From a checkpoint of a small transformer trained on Wikipedia.
Size: width 192, MLP 512 SwiGLU, vocabulary 8192, 6.69M parameters.
Training: a variant of SOAP for these matrices, 3687 steps.
Each number is 128 + 32 x the weight over the matrix's rms, rounded and kept within 0 to 255. Layers, rows and columns count from 0. Numbers have three digits each.

# gate: layer 5 MLP gate, 512x192, rms 0.142, rows 320-343, columns 0-191
# up: layer 5 MLP up, 512x192, rms 0.149, rows 320-343, columns 0-191
# down: layer 5 MLP down (transposed), 512x192, rms 0.12, rows 320-343, columns 0-191
gate320:161132151074169134147153080207142170048134131063092132117088147128156075124124123137170172128117109102140195096103146140116174133170098136142052149119110132132096149196133093129144105152140189135141223169141127108117089109132136081065151103158143093156170117125148173143086103184126137090064116123138097141167164200192153075074092096098065099055159158079067156146125138188109136078109120094152105141095106141075111093176136147076106143135153131131070129092174153135094132144207100131118151126139102149159100154139134153138151130091133102115078092129043158132101116114215170150
up320:153222117148040181128081107153143112124110100146181111110123095090180134108255123158090113112171136147133105102092148153100160129189101073138108132147184127088111115137143096157098137122116140161109125124137101143120133158106158132115157130126112070105100178109117093144109143142148167102183161159138124126080093175227127160135165107190094197154173173122122197118139131067129168070182108169167115147090113140136172072108096146167090114165129167177132148133097131114104113128149149161153089113126121085142130168143126095097143112176124154105143105141130185173123097073167053141
down320:099190105107134125107104112177196086127116156119128116105191130159142170127133077131089168128144101133096179116110141130086117180164199123185133158103160118144114134134162160132139068175180124174157223149126128106144055215110070130125084133162158111109104134133123099077174181111094123101159152152103142110093097109127124134135102206139110177103177129115075111136158120158151206050175083154154160139107082146126074070135175123131068141134124176076220143170069182109140132160170129180134149043055120141102162161113149111163081135106079081095109070056073171155170092153091125157
gate321:147119124132123117136150168125124097135172105060129132122134172127170150196078125099136122183115169130141215107123152122166067105094137103157170078184159063094137180135183120162140208168122133178131171091144185183128147110144128089163131108146144164107115160114171088139098115161128092128132162123127107153149114111109078127149078193112167192056114217129111172056147104187156122166127114094122133123077154159117126133173169092125162106149116131167077118137117101153082152079144097143066131132104156121144161132125115149138152111128122201183104112133099079154138094147116095156
up321:129092168193118115105138128112112194152106175125173179112119105095127167058204127205172119073164109125127070158138095118082056093108084168103129169050077188174094108117101143114209150142145107163134086115179096094118171131120087137143156180150113082131183130154096158097118101119087128143178204105127101155099180139115132149142164075112148140157169084121119083134113113119144092115142132096127151155161144110135143126097135192091077131097174126098192118122138167129118072153151130199176114113127139157152141128201115130167118107126142086110142168098148134147092174055123092116
down321:146112145111207110111126137103117141085132091084116082220109123085160149184046165114147127122210149177162118146115117073168129139106100120186178076113120112140138140143109097099151113146216143054173100085064156141097122103155155063172171156119162119098080124095167142144155126164127157167090099134167100108157129104119125130123114151148115188117119142128146137087169143142110165140115135125118122062024164193105110130137141146112088147100149138132142128145200154085103124077121133077124101111176106123098125101165130144139142134108094087150172131162152141143090154154160165116
gate322:125135131132138160150074111136081087149111098119094157108133112164159185087134122144099080120106122105164107167119102125173110117119130100157163120156117104144158153127127155222181178144137115115092129144140157121117096131078091107112167087171120123110112157142088163098173091153131145091122168111123164135078081155157172075045134135090159144090107130148136139102062116109081043127121132112098145187126202147163122114144131077105106170051152103156143145086203082100111162145158132154098067145117130129071091139085106082125147105170067167165161095098117134131115032154156151122
up322:173142100107117100163081095094131139155116109134065147105134139149111172131112153098120105118131129110137131114110175118178136147132092097092182116122085058102116144128158113178152148128159153091133149121172092187123108187134110116106169132087119109139134193109099096090158110135139157116179199110127167157085075123129114096096185135105171159151092119103103166107098079127118103121116105116100205175147176114176083186098148122111090118117101083145173114120156091112153085131160181077102127115074126079137125148066094091128226125136100146151185143144132142120128093127135136108
down322:139128163098116125146120135163196071155143168142117162159153055180076171112121105142130167149130070117150159122114100104097135125115116147132061167112092128154105142151076110157125109099210103117123132184132145154163111093177192116120117086102107120145167147145100102119073160171131103101146134146102123108135164126092092153161143147136139124126119128129166116167153142071109116146086185087134133171154111076138133123104176124158104152144093067099130144090174198119147136166097138175141115085112166142124225164143225171154043163122153133110120103109188117114174074122091085119
gate323:098143099161157149173155116119138142148150100159156125111128118152114148130122179042114179159120139109168158123109126152118136110098121117109134130115104127203135134107088134129115103072123103126168145138058138108107165072175133168087152118055094181164154066163095144155195135130126133158131139122116157140188156124132158098143094161119177120174104121128126101152156159145136137117094109182141136166101155126136132117151144199123139098154160157134158140130105106139120080126138149117128165125139162063090173148117147108111106160149060166114088097152144152157093160110061098150
up323:125146086192102139120134108116069165140105136148168058123119127131115166145089123094157150146145139144083135111155136127127139113132139151138134118140133130165096103115083112087165146109138105135143154163094123124152159129173127159086166167149134121126096087102153152122110117106100090139079120108112170181115134148099195156112155099169139100155110150161139132130124101123128129160132086110122088100089149101071112100121119159125093106140146102079134094099088099132123170174159114116126068124095190078143111065126125115096172163135178134159095105086106125157154175129158131171
down323:129105173133158129132132124111172154123106167115085157143107149209144105106124153168129153083151112091102111158091165154103108148095112138096090116156152118128138134176113098163101121118136115094105113141099099144150130156068158107135120129109113134152166241100110122137115130132179137157103136158131122048170191136149070167181146162127101112108104128065099129096094085140138121152107152160130132173114146135145074130075164139118148145122192111173097129156130083125129093145134164060134152098142099101105158129114135146153128124093151145130130105160131147077148109097128098108
gate324:123189101076150103110095099178095096176137120163193144101174137148111175132115131152111152070134078115120164166093105114150087148144149137131094140112130099162132163123079171117173131139120162164122130096089127087115108186149119157128119150140138133103126129046135123113127155160123057154107108151153116126128155191121119088162112133138090127114121092123113135115104135092127202158164144081164136081124093108080125130121074134192138153112129113139161128161128129159140223143157091177104093124127136153094126132154120092126117121122091103153148121195162170142117121144122152169
up324:171141102092105052158049139179136146150126124166188153102119174122088171143088107158135140067161111127089131083095089150128096151090182130136065156146143150155138140127076127168177120155122112141131123139075135086175065152114112156137127126187154093096126085045171153115175092167118069107148111123127103133138185220149222057172110133069114137116139073073128139129121119099108197156153107077126106113094075095101119129112111085231201136116141194145188134127100161148093213106168097157084087116148109138137156108138178044110133051164109143168129123243143171162120090127100109180
down324:109110133141126111109163120168139191134130129165118082177155139120118100127152139160211151098165162170119100119115111132175084143133150158087163151192125130163050103117123211097141142181127119146073138089088111124152187151175156112115159150199104134166095123140092106095154147140151142112115171141149094105117102101156104073136207087110177165124127124066104142145170075129138179134142077073104094074173091137170137175163129135159156164124128124137149132111096108090161116123083129149119061140040126127068101201088178121097092068154148087102073145133165223171167126209142163167
gate325:128139120153121174098147152204166137060135058142144102092143154163124181134125105140117130082104105139173095128115161149135142104137122108191113114140165117118154165113130162120120098112140143176112099154173171125151155196136138131153100135182128104160135116163123073099135113146112066089122122099096152126171137105178049097135140110111132153149117111098094143144100145137132149125141130071126156150100096104120115107114171174125112171151163064118094105157103102179163113104117142162107125124058182167174160111073085121162157083149063125105148082119096112094108105100142159052
up325:085090147139121133135094140153097123143107175114136128155162111076174133141123128109119129152130137116164107126161104157107133151098103130134158105143140131153081119147157178158115117109107207168124121172129125121178081130124130064085093140151107105139112164075155114140108093130113105184142155166143115110118165164121150081115071095115130106096152143146155123096171152119151122142089174130135127163094181175156076122155133140106152148120153148150145126114125083095130119104188137104178108146144106142109126128157167105122099144191114109127133121152146175160138142110075126150
down325:131135107157107100114126102104118097172082099170095102154116118141161131168140141104121090112122154135098116193096133114107125063123130113146124106094116154145127140096128091118140126088129074139149110141125138134151141107174152145155132178120125097106146108096136178144132106124123114187159142116111140125142064127123125162146142146138178133148108181116139152130129105120129145142137156123121135118156093101073146143142130184173097105119177109180093152089169129131105103117123087113124168200141097120102127154141129150155133155098102136151159186144186065065086169127139150133
gate326:120151122108137094211162141167148127088104102146165119114149116108157109128102112101153154136153180143119107102136170116108089120071037156097139019143181184119153110136164163076138091157143110115123195151116127134153094067173064078123137100134114143098103154196157081076184181092165052066200139113153132131112124112163163161078190133134135135178094096132170153139096101172112153079138140101159170054116090149168107136134082131138135154141082119201156193139120215126147124108166142143130132111107098143123107141132151101104113159081134143145085089147099121192193204197148118135
up326:126123130123109109155160086078187183090090152100172093108164076132153155077136156098129189122121146107034111168104092113126088114155167103125140150118122125166118158107188150127159152252066065096180107106173162115144151110181137126103159079137148126130156138108140109202098079160123162085130149112164121198124142105133095112116119139133134144139141187153124173188167166081114102162140116164176091118185139128179092074129158152113131103118174120189155155076151165093133144102126084165128109107074166141154122157133127156120114146092109107114173126107166071150144118160180134101
down326:099154084141161156069113134123153149198123120112114162165200134124123151097141164101117104159131125066125132137095145102165168175166166126156122107185068114099158088105147070143148103165181118175117165135120095112118108177129189116098129133112167112142133093142136113118140141088070131159080131164134101131121141153114159144082127126101143148132094106102154086196126127158106131148137141162157204130135086078179143143122115157141166154128128135183127090130112159131118087130129094144121186124094153086161132105130185133101129096094113100101091179173120116127140136074158162149
gate327:116154166145129073151168112187096088115129130108103102128129084189214144153107185112111202108152175092148139174181113134126131137081114097151141126100171138128097097114117131086083051085059102170150138145129153085043093129126068110092119167078141112125163166092152149107097111153137151141113116132150159159093060093052121127135117105095124111114103122140160149159093123088135147151161171142106122158164129140043180134083178154127099075081101100170141106113133109057105110165166109143088132163127064088192147123117145121128128134129137139138139140160136144162097123163070145139
up327:138130102082201165134091097112171054103125076062127093141127146103106110100136066132122086129105117144115117077093098098139134147135142125134075114160165128089170156113155083127102097184141107145117078151094153084184115179052173171105201196135183142166146129112104110129090125106169157105211071128151150129127149128122141066179145094051088126117123106137171137133119142140097094104109104139204142132093116080153121178133097112178150161105146110086105123124170104191072105150150097074140077079089118185089146162107110116152119144138149148099103130100176173125178142100164100157
down327:205123121089131150133096108158179105176170135134146161201101141097154078174102098101069107072072136172156140109066116151095164134133126216145134075184075154143077122139100118165175142146184100147093137176129081134123122097067102131143043136053141155169089131143148138132103120136130125152106129070160090106147157137166104197090075158155123170211060132194170139081139143103188143138071142115151071166081109193114145070153111172158138170140133130121083132195085065102086110030132139148080168113142161111100077134108141108105102073063218135103163080086160133121135129137107104119
gate328:124140116057144157187098146194149107104066115143135113155143175125123117090124171081074073127151117147137152148044128121144110120098209077094124053179137164096183107091124087119113148124125162167169098138125167171168170134120119151106120128168133155093131086100169137133182119124143141120096106159092132170098109134150174138129092143114170090137097083169126079159127143114128104117116128136119104100087144122174107078071108156125149153100105183143108129141123120158113091076105140158117148083117126078121157152092146105145140104124089105103066150144145120074117130125167151106
up328:132170096086113160148152142143129109120138127172139103117145134130153116144148118117085125150093105121135089161081076146128092134087134136139146056132141152115113109095123103174071116121112136149151144077117150163090156132132115136075163158090152125115132137116123112117143142149143148087121097159130146168111104135162108152123102144113181114121095121188137067102129113144079109142106116127115158086080179098082143102138106168143171137094101133143058170130109120183141112087111079129103155106124146105160094170074133155109195079114159107173128144147171102122136122127113180144
down328:112162137161101125103134131142164080171141060076136153138143107188093182170149119118132130112175118165151168120097154143144167079123109114163075166140125094165100155140142154137143147114125091119130152132074112110129104119101101101157119150124128104161149161157133055092102147160113070124122108114059124152154138111107117131143131176153103154149173136078135151142101097106194180129086171020153107142145140101165144120165151123105121161179140128161148078137125143138135128171118126167131119181133124177081152162110148135171052136063137125130123077047120133172163113160152132135
gate329:144181112128113152162146146172166086121119166149112141092124107171162143089133132125104144088158081129104137139145103122032119129085123189074161172175119145110212193140157151055069112090132086120082111131104213065087165128115149128157089098178142092165117167131082176126115149187121179151137140133170151080109108120186146106143114157131084160092082093144122113170123129130154121102130102194139111119130156113114141139125122155139101192158121095123123136142143114165196146167119155130163076107140106084134085193132105098153070143057116111097137087114099094158152143118078142207
up329:075160118113078128127060129065113119173097173136120080136131117124141128139146113076072051115092101119100098128086129156172139170216135094132117101153166136144078126154129131166128150150120122153175109155179075156116095158123128167127167124148129158094130150080157137113088124133126063187107153141117111170082143165030063108118136138069149147164167116099115111134109117119064097151120103154081203174182115136157167110121168124161128122159131153154129086093090076077164091110198107166066086141189133137146154071158127154094149078147100069201096130125139153086160107048088086096
down329:081047113102170187138166135185107187083114092121129139136098138135158138182145160145096126103142146075106144132121127150158183108098104081104107077125111145147107129144128110084173135204210120139148134124092095133049109161138166166142105178088140135038169119067125160140162157091122139110146123125093108036106114166107126170093167131155157186170112129120143144130105098157082080129170147133121114125093144142176166129160134129135138071179144140145116179131158144121131110120138118152084129142137105101105145089110142104152135142130113121123122147160123171116141113154047175135
gate330:116137064110156180129123086076138113135142103167131086068070158137140135107127099079091182084121157083117109085095117137106118137188151153155130143116116125127135128144105106146116058113134143098111122131114112083122205152143169160129134126122091124081121081132099155131127105108157112140114080096072085109144155188146157195110127120142118135200109085096081084108125148149135159161143096102158119182106147098140129125121160176162200107150123162128095146109105114134128107121143161139184145101115136132137128104125133115142156164073104154162121085110172087136123162145152057121
up330:141084099157119166125108100109066103111156110161107083091141153160176115127124163112088157115124095113099121072124124129152105090151115156128158127114136104134125138179114146170096099127127105120070168100134067127152177160150158148115132149125116141080119100139124137129122121117122106129173127122080134140152091173068174132125107110135103118159143159072136111135087152156139116138137077095158105177108149138134092096103127177135167069141129091131089131135080118178113135111170126133077091107095128097086092108082131121112114134106145163143103069087163136166120121154186121092
down330:182193099104131134161165138131173142167130176088136143125164132144116163112172124174150138110137126089192146118088171100090153130130090097176110145165153147129108139081116127138165139108136157196116122172121097109155068103109094139139092090121133121155114165091116083127098134160167107131157148222139106092116166133096117105105144144129139127134111114126087125136150129118162123120084145115129141138114202123155154137090178079170131147120139124131164130140131177109145130177189168127147212139123103171119172121109174145133123121103149146063115135147140136111169119120106129165
gate331:186064165113136150159153163181068132120126167124169112092154151144122104116110084141146124110184076141131082140122118130124141123097067166085122110158092174078106129151132097151108113156133088114123157184118110123097173153128133112108144106148160077078096163129152108095160130129060075074111131123099111128147151109157124101086168114151147175116150115121201176093124180142172048191115107139133119132133083117165131128078084133113190152102130163128126155099093130108108100106127097097143112178135067124133105176090095101118100163141123164100126129175111202123111164126066095123
up331:137139154113110166115135103178154137118138155120082167129079147201137139118108165113167117114131132215115129170170046108144182168126170217116185126159096093122180122143164098154067040198118150140087157102106084123152127170042186088108092119138102145102171098200105114178112192119081152128106145157136083152197176130158111117127119116117182116145083179090105110175142224098126117132121117162143088119120138134126128147124071105123141105120169125118115123190162125130109222121082138105115111153118112142134047084031150151144138130152081082122091068142100087042134164110122171183
down331:117153118145096111068136121172127149141149129122137138098142103122162136140086138114135160122130159117202108144101138100148106175173101166115131202191177086120149117116145148125205182091144169166120097132142134110151146106076129091087171172141119154162137150173141177145076109086180137064111076129136140193105155153159130123174211170127131164167147171193090182128098103062131103139157108184155127172163140098124165129143159117139116115105127125121114176147099138081139169135104106173067126157117164101121111208035142119144114095166194155168101109127155118167138120141052072087
gate332:142135152104087149141107121137134072079145072138141131100102216198127165156057122113106165114152127163148041209137077175129131099096116076197086117116109117149119170099132139147132154157102089153163137109072170106144152136141152141118121097154141098112068124082135096178139104148107126101142152130128104139096144125123136184126161112171144147129092096163113190070088114113085147108134137121134175062162125123124094147117172133103144113075115123145148111071122120119118176077103143103167188100148122103160080127170133138138119134138080156188108096131149142136152133137120144177
up332:163185165130154224141136122121094152107132110135102085121100143172123202119093146090160137094085160175146057204114112147105099164118087137103171116121114117136069183117148183107171215145145119203150122110157149096161132194168143114114121126188207090090107128074144127126126069123103096120116162108102112162153151140139143170133126145211194129144093064132122159118132099100092119151131102136091158117138190114105137144083148180132137118123083122137160120116084111135114166120132116058165153140112076079133124110104168131154143112112113133167161147110141136081098181087098156114
down332:172103130164181154181140196129173160099128191153110182141128074075086131114159127150115162140149171156110141159171025100091143144125116111150186163100161112102079157196137130165152118095124094127076193134166105141139127137145147098148157097055143179149102128109060126154158125155113181214180132109109115122081117122115131142194108135117104108096128156208123113191080117155099145132101149151123110124109176089084174106169112104144074141089131073105110140147101108033134132134081148141084099154138141116138131192172137162101131134111167160107169133135129113175134113082111079115
gate333:126119100171107122123125079151082105141099112093179166084088191118095123155154133131074161101120174107134101181099148124049139130108142111145146123139198138155119127164153101113129130126153170072106116146064130087170127138166205150132083179185197141127135175119169106154126134119111106113141130105150119120118067111122097128118166088163152105113088128050141113122164134111103063084099066153121142174127118138139156122112122147120126143134162143155106156158108110133137165157108100094129158198119115140132109109097141142164171081160125108058198107124183119106101077100149118103
up333:139098113181120129133164067157109112148110105129183100138076185114078148124147150164118109123114171131142077109069130129107144125147129132135139144162176096119084135144125129111138147145131136113145120128081099054135150144154174113138080147201185153087122171133120114163129160067112119101153126085142117103089058110185096129121166073139151089130113135088178111072106151119155098097064085134120146138144122152101148073101137112121214142153132135094135138173108095162140084153102130056128166166133141120140119092100180124121130078158161099073171129134172121117184098135125145098
down333:127102130092122139213113135090138143186127129134120150063107076151159112135111122143165144141139111149137131136108085113087149129133142155103136145160051123158152124117106140151114167137149121152128162142101137156083102123119126083131163114095142083146118167132101144136132161207162104093103086090097148089154180109080134085103100128113117132147155153124102150152111147129141127158186155099126172113132139115112124098081095133168189121135096083172116144113135166158057191098158158140098069165165102148149134147104131170125144135128129141151094161095127102115166157101112097072
gate334:168153149139117143131127095123175118138145063205167041169142133090148132116168142110058107114102125122149054147157125211108088083083122210124098138117171113180158126131149181066103112069155136158102127121141121125113164112094138112126091094077196052149170098115168093107093133130106137179125065138102041100165101112180124080166133201144120149201143113139134148150133107177144133129148137110090129164123151132109101118166166117114083133113160133128154126165090116107182174183109123175142122082118184179161113134128177161114154119091199119149178161131079138138128112088110175151
up334:152136107144124154162170114119096067128164120112166096141126068143165136154124055126167136173094143098121130105155126095148149121070110107171116113151120103177083111092108109146110133090074144142206119169214158168181078126144112080142082189150119157148158135121141176147140131135094108129174088138093179194057138084115102161126135082115103088146097072140167122135135099147083124046150130079172131105147083180153081088132132128114166148101119093099165136113058076103053101149075139173113122154162119203204098095083121156130142166117126115112205144161116154141198118144159087161
down334:136122128122122154161121165145093171151091168162109121033065089083175133181143223114097109081131136099167116158111132128105157141053164136148104113156143122140165079083118169170158069084122192117146177074089127097181120196072107102126082141076144227089125132191102099143083124163149136123098107145151118155087144152168094167103156206083126140121117130160123124107130141098102177070147142142177135115150122132104154077185131162080103109170139182141152059142124101142145128161088147163098167149163118117153128149138146107148077087074184119136160113152151095108114138106114117098
gate335:121130105104195080142139111049176139178163138134082103158115091127122129178129121124144184132093152146146112160110147162084139076133102147151107053183082111121125143162137125069148126151166135101136135101102141099125091079116133153181112074105096132141160139160095076054136150110107179064122153132165137116123171076048089136138077136140162148161107111101115156106081168085147098115133172150151136124147154124103104172055127118104164086143133058142129068125140104196097088155113112163125126159131087107139069188156062134133068118077144124125082141141065151110128140135073175121
up335:158094119115143174155133120098147145146142138145103125115154069104033067136120086098129125148137136077136135176087119111116147098124077166149143122126124097137130141145097164134134138144091140118127097095052155120106131145138223141145165156127106138190142070185112098169167185127143156135114143157145118183060127142112062131130099140147114169192114144136128187151123115084087160158143137130117109089132110139119111113096076117117153106092099183125119144163151163121102143119085133128039164125091102101173088173227084111017115130092140045130120152142132103123077180176173147127
down335:080136140153129108130119093156159133055172148146130081115098130094131123142150120107125156161055105142130146147115061161119141120150179106142154148097138201167163117141118111182189139088154159103191083118087148081129129141138119117166093107174147132145097152091115123127085080192164112148152152154138162179118134103094100148135159110059185192128136159147100107074127116162119156109147148096178132121178153115127136172116097127108077108108139086110088049132143084152119167134139192193180059129143121165134101191164089133126165105117154147123066121152163120142136117110211117141
gate336:159174146122141107135104180138166151225126123136155128077136133071147122138154144084094098100133119112117105105160118119162134154157077118209101104117135102158120094189100105176134106169117087113097125150070108140085121049144142140133124087133122094127122076068064094105125090118114198093112079166199152089169148143080238104143138124138152109147087146120137119154098127131208138135154147171113163125155170094065168115138168123141123143138104133126126096099092125132143085131094152195109144102142117117101139148076147084147119144091109150151107149127090116109134106147135138164
up336:122122120149064146085065128060135126071099166136133134120132094188122090108086135135139107103157143128168142146094125103116149089127189165057162128136124110133120131151143142098206111052147137158125133096165138129144131213068132083141160137128159087090103112126174170137121160149160061141097174168155105141073160106159044136134112134137104127193136124151117134109151191153022148064075135144141161081139129071131156148124157129115153136189106114130138134098125105139132138153137121140181078089149230118156084135170090128120107105123185153100187131117205194149122151142112118140
down336:146165075145138136139123127125154092145164109116222091123168137121128157116170137104077141122143134149139127156121121142116092169135117112173066140059115008101129120113178128145134124175156153167096124117144141182101100090136175145136130126162139094126040156091102128167098157089118156133155174052166110083139166153093164146135142121120123124128157151103166121135089122148108116150109071119108100119122065103140184159154159096093129142134076128132103103091059101098157150125152159070112090130133146123169084156145108161182132140198148178178101140074120070115127142163115086122
gate337:096135109091125155074141150059083113109144071141136153053101123129165152107123078122114090151130154122175112182108156131120120102117162165069134107103109149114120144081103096132143159180139087113121159131077154093119099030160039117110140094135205128122071109168127167085155157142132151089050148126172093141109063186125126142085121172118146124132125122122122085153157181106128136134131104208098231151120148186160116149068192077116142098131106160132163107143114147181105102162124156192210113099159094094133069139146105161133126156131127064163111113118210154070085129163065174072
up337:141108123133103140117149157121099141147111134100072122165092139142142085146148116152176089143088155116153105098141179123124077140133191180105175152107187098181165124119159140135124106136117120099188138058120087129082089129078139143128153149140130088118131151148145106189139089090129083120124123065119122093080136143106176112101108087086164217120091138110150140130195166131126105139123075126110113146107137187116091160072166144106141082116128112148079080072173108120129175225094139086158101067102117144227134101103122130202082123132157103135110134142167145117091104154096151142
down337:142121153100158150138193113140144101186148138140065172124113127095146170129097101134164150155087130143131155109118111106106177131169164096127129112096114123107099120122153140163116116114146164115187136119117164129161129184120127142167143154119117129123092116144122145151087152148144087171153104175075096102076165166096118101178132076085167103153150089117076108147075138115199184189110205067136107111127154075126198140123096164137107168138105153089053141130187101095145088112108141134151117125138168052155113124121180121136127141158104192145185173113124138123186151094162187149
gate338:146143133072082131103164177096056050095155128105060143092124148096097134065140106134099172183080075123127125103138142131086103105132132066162118128123121147108166187152131087149093199145148105153134137125131085123128032122100104098101095106110133196152120127103111102098147113172060148122161132136107143127145099127151096129142198035099069191103128163157152084114131117115136145145125118139123102135123105160136112089131118110203178090129188101182094098133175128123106136204134121201166122176076096125179114122070144146194152185109077142108115070087083173110122073035150166162
up338:080094130070111108115162192042104135109146094117113114133083171149102154113126156110081147105137071140106162167113187106100130162144109144160103136171150109146123145137129126092113111061109175127129127105142156132149176116166155125110128110104144152117171119132124131082132165050116105135147141146080154145072162140154155134081097107164170129119137098116133070093122137136140142121129075161133122116160145136149150171125104133115087137096095149135113126113161145099127106188120091127155142056087175097156101107108194132186152107161138168035144137124122095108178153142124148105
down338:111140130115197192094089100191177123140055126156174084107167119164146071085129125085102140133102180182129133134137099148117095141109147106157135077111118135178066103133079177161165141167116107099153171163116168068164121148095117185140202120086049166136122109199128114126093122127119146084119148082130129144115130150096126137102121098104130112162123113119169156165080135094114060137142148148146149067139138021159174084164107074136108118139122150161142098128175103146130104112075133121159120074127165117083159125126118137095145168111155073144111160160099112094128096141150174111
gate339:149125084128173133115209106138068144157118132150081168132119121143147146074095157133143109096066156162127145101122122097108126156137149179127131118125096116108090138097134133169105119099127129094153180133101104126113126162088133125133173149142186138106120133122139142126148170127096123073154178122199147070145084157135126159094124157181186106139116143129126124110188142130133140123115147090166127204118166159177146160090119119082155132124083124116069121131131157135134097156102163138183120131098119143170080183150102127100155167103143145096159124132168156127152105094098191132
up339:186091106121151130158195116087076106157081121113059140106131153151174146081157136113096095117078138117125086121129160134081148142096134199153130100122084125077162121146119177165119201142092165127127135104106114140104149129095130139115141119159164126133101110086160141153191139113096101124183172149181130147107065148152114109066135120143109109126079138148132108139127158158216094128110103147133128155156145090114126172104080106094127100075089169122113072140119140101202095114138166171144164153094132134171155122120133125104180128071115155115102144159087180083142103084120163103
down339:119160133160098104168098124134128081153137122118142176129207153140129121163090157149147182169172126100168172156094139134118120130124098109149078126184047055152119149108127090136110144122133129157116105144125117118111079122094134116132068110103128138132161118185152125169104162149099102110126103111074097099127176143101165153108138076107103166142144101127089137139092116131139161143101134105130117111137141070140178081093172118145124151090124081152137186101131166115148150135173138135131160088106115192064141104106180154176080117100150148123164146092191127123160153137093077139
gate340:104157130154145157176114120136105131148110137194123119159082111103119145145140129126151115087107152070133166157096065216137150088125074096159137156079182091115197137105180105143148185127200138139158038190152139112125104181082039131123122123101090087067114140139076099186142149113046130224132114153121108142133143102146129080148129150111168121164184091159131152057109179113092136111082131074154143073208092089116110148204109130126106070098112097164130137189179152171213099115165122079088097088169083171126134119113165141196125124119096152090106139165096080112087085104176133145
up340:159150048110068094147118108096105161105087096063112140102102107046085152156170103176117125158117136151129122131174136078169146099158129094107100135119120137120103071146168152095131142132081157170079186066144087046133083122142159124076127096122128134170088112095190124114139098138131143102086176138207128101175099131045126153136124170096108192130128114121112118199172089136172151206143088189110157139095134154150154110184145110089157206154151111181146105088158142075062169081126091189139117135109171121159093139131040086147102096088104119149088114077134202109136164105070138158
down340:132145138116113114172127107111118157102105132186095153128186192210145143138158153187107107088124100096081130058181208067095097125103213124163133091195163192109140146120066128127089123102111117095158114149160111114150170160138129159084117080128107127143111096188173066138108117063163058190111202179098168063118120096152082104111132095131094105152112144148112133062147168162147123106138139014133134094152115171130097085124103136119149105113119146138134131130144059203193086159129163137100109103123142088099134125097151125095215116136129102132167109097109099125030092142161138112
gate341:169197153189068137151093160125121127127075117129106125105119103103062121185119069149097110137153169154136136162132103169127136186165180112147130149128156156100095140130121051091105176170194143071150149078102082066092085130193128121061156164110157114128159170145108126134104157135091159122173120164089067137173151099125115117116153144171224189115137090175136140103106120082094132135134106131095095114050122123112144099124157132125156100091112081102189178075087175142151165190158133099079180136089086065084136072139099144127128104068097141147122076139127146130093117182126125122
up341:114082110090188089143146168111082146150075116165061165180120117194089171152104098103062158222119079125110119119089139090166119133074136147127114122152141165104088124066161143114089106061129097100119098133077140120093138119141154099109138122117092120115085115138125168093104080126067124086137147134059096189144062148090118116122119160164121134092152132150163071175053157159158146137159105078100165133127192142170138077109052088124075205159129119152131137162132113135117092146201180080151132099132176171190148150144035184155146161123160104078111080163080104117076103133138118153
down341:124147096142145067061161164117111095135131101171126164092067134119181118124112098097164116203108092137099130139133159086146113094183126076087100075139184144131101119157108125135090134137132139131168107150102108154161113105106123170122179103154141129137137119168123144128150170130098097092104137093182101163121177103113108092081143185092142127107116166157163078075137063150066094184126151082140136052143054112124133108170108109183145071146107111145172152112133157151144106100074101131153137144099164091128153132138075157082173113174093115067159127185098132109148149152097156127
gate342:132080120036154194098150102146090087162128135165169101115162092158143162137110141131125149105134111086140111119117146161081126131163077166158183145107104098136152106114109131084162092099121168103110154121111131132141111072125134118171120131130118128127110102166147168086161117107125091072156156149113120134135145122115118139123182068067113160146135135179157104117155122120146165112178157226128137089160098102134124115075128182085156102110089089162122116195087116164100153190079126117139121176120148151084128141155131112129167093112156086118210133143107123140140098112091111104
up342:139141130164090056134133093129118157101125123063102102118134183160118138123147107086107127151141189152126109109126103103127108128083107122107093140155151161126098156132177148158108146144130118175114076109154153074102147153172129159099075119163147115122124152096149135149146119136127169116107106085149162118105113145136137080124092185163147096076104081083086160128140162145109097166094132087102137130110144110128118147164149082153133117161137143151152120053154141121184098075156139129127132091144120108199112110112134124118142147138138157104106114132143133060094158157154153150
down342:174121146085106159188137138126100112097142137163134133137171130110133140137105071095129126116171134142088160141160214094079143086107122117166123177092093110173101143089139136091177143132150143101132145124136126137134089101176149195161119170147092134151165134131119113126130124033105145109111167097105122104136143153127147147079110096130111150166079133131210165091128084156169132083134151142174115164132112116163158125087161168136091051133134128155136101158137170119125114111124137148104140092089109134103122108100140155150119139120157084143109114123128135145129169128068133195
gate343:126173149115119095153126092078126095163100093170199140153139112117138142135118091097193127148127165133143155153092140159140146158090162107109104139104134199121124064105133094176136160102105078149108110125093157141146159136157141114124135129099064194138116123115119059103155172093077132143135115083129168155103130116128070113120130148058103123145133100119135098144103091114082075098076167123122120136095120118232098190152100136133137160149147082066131105149159137092143088169083165195144143193112142129178170095066183107127127127123115132107074134120125114137173140134139079100
up343:105139127102152096118083158154111120136104092143185119148139127107153132095111161144060153125163086113131134131055117120162165123157133108097077095168092131133165100099146093138110086089120091107175112136098110196077093065079120080099123136108122103149194142112169106125081183163141152080170155076102123212110102123124012117134119108061077040137136168179131096137129164122133106111177168162141142149127115117146072133165174089161125145132161091060135134080096111157120119141112119137093128142128167058124161065129181134102113137146154122130116093159123139109206122135154139116
down343:112165118076109175148113145176113151088100119116132167164190140120135154157102120200112102112137009120125135072150111066143097161087200105090142177150182109189187107150073092132079112148096109078109094129175130165204043096116086111115102106173159104177120133139151106147114135084126105131134116144077103111160118150143109140086199111138113139162172135120154120097118107121188116107119055134155164126140135072128132150140140138091132111129144123118160151117150136113157172131187185158151111163149131155134113111157143140122171220169251141097105113140132133098111073168176072137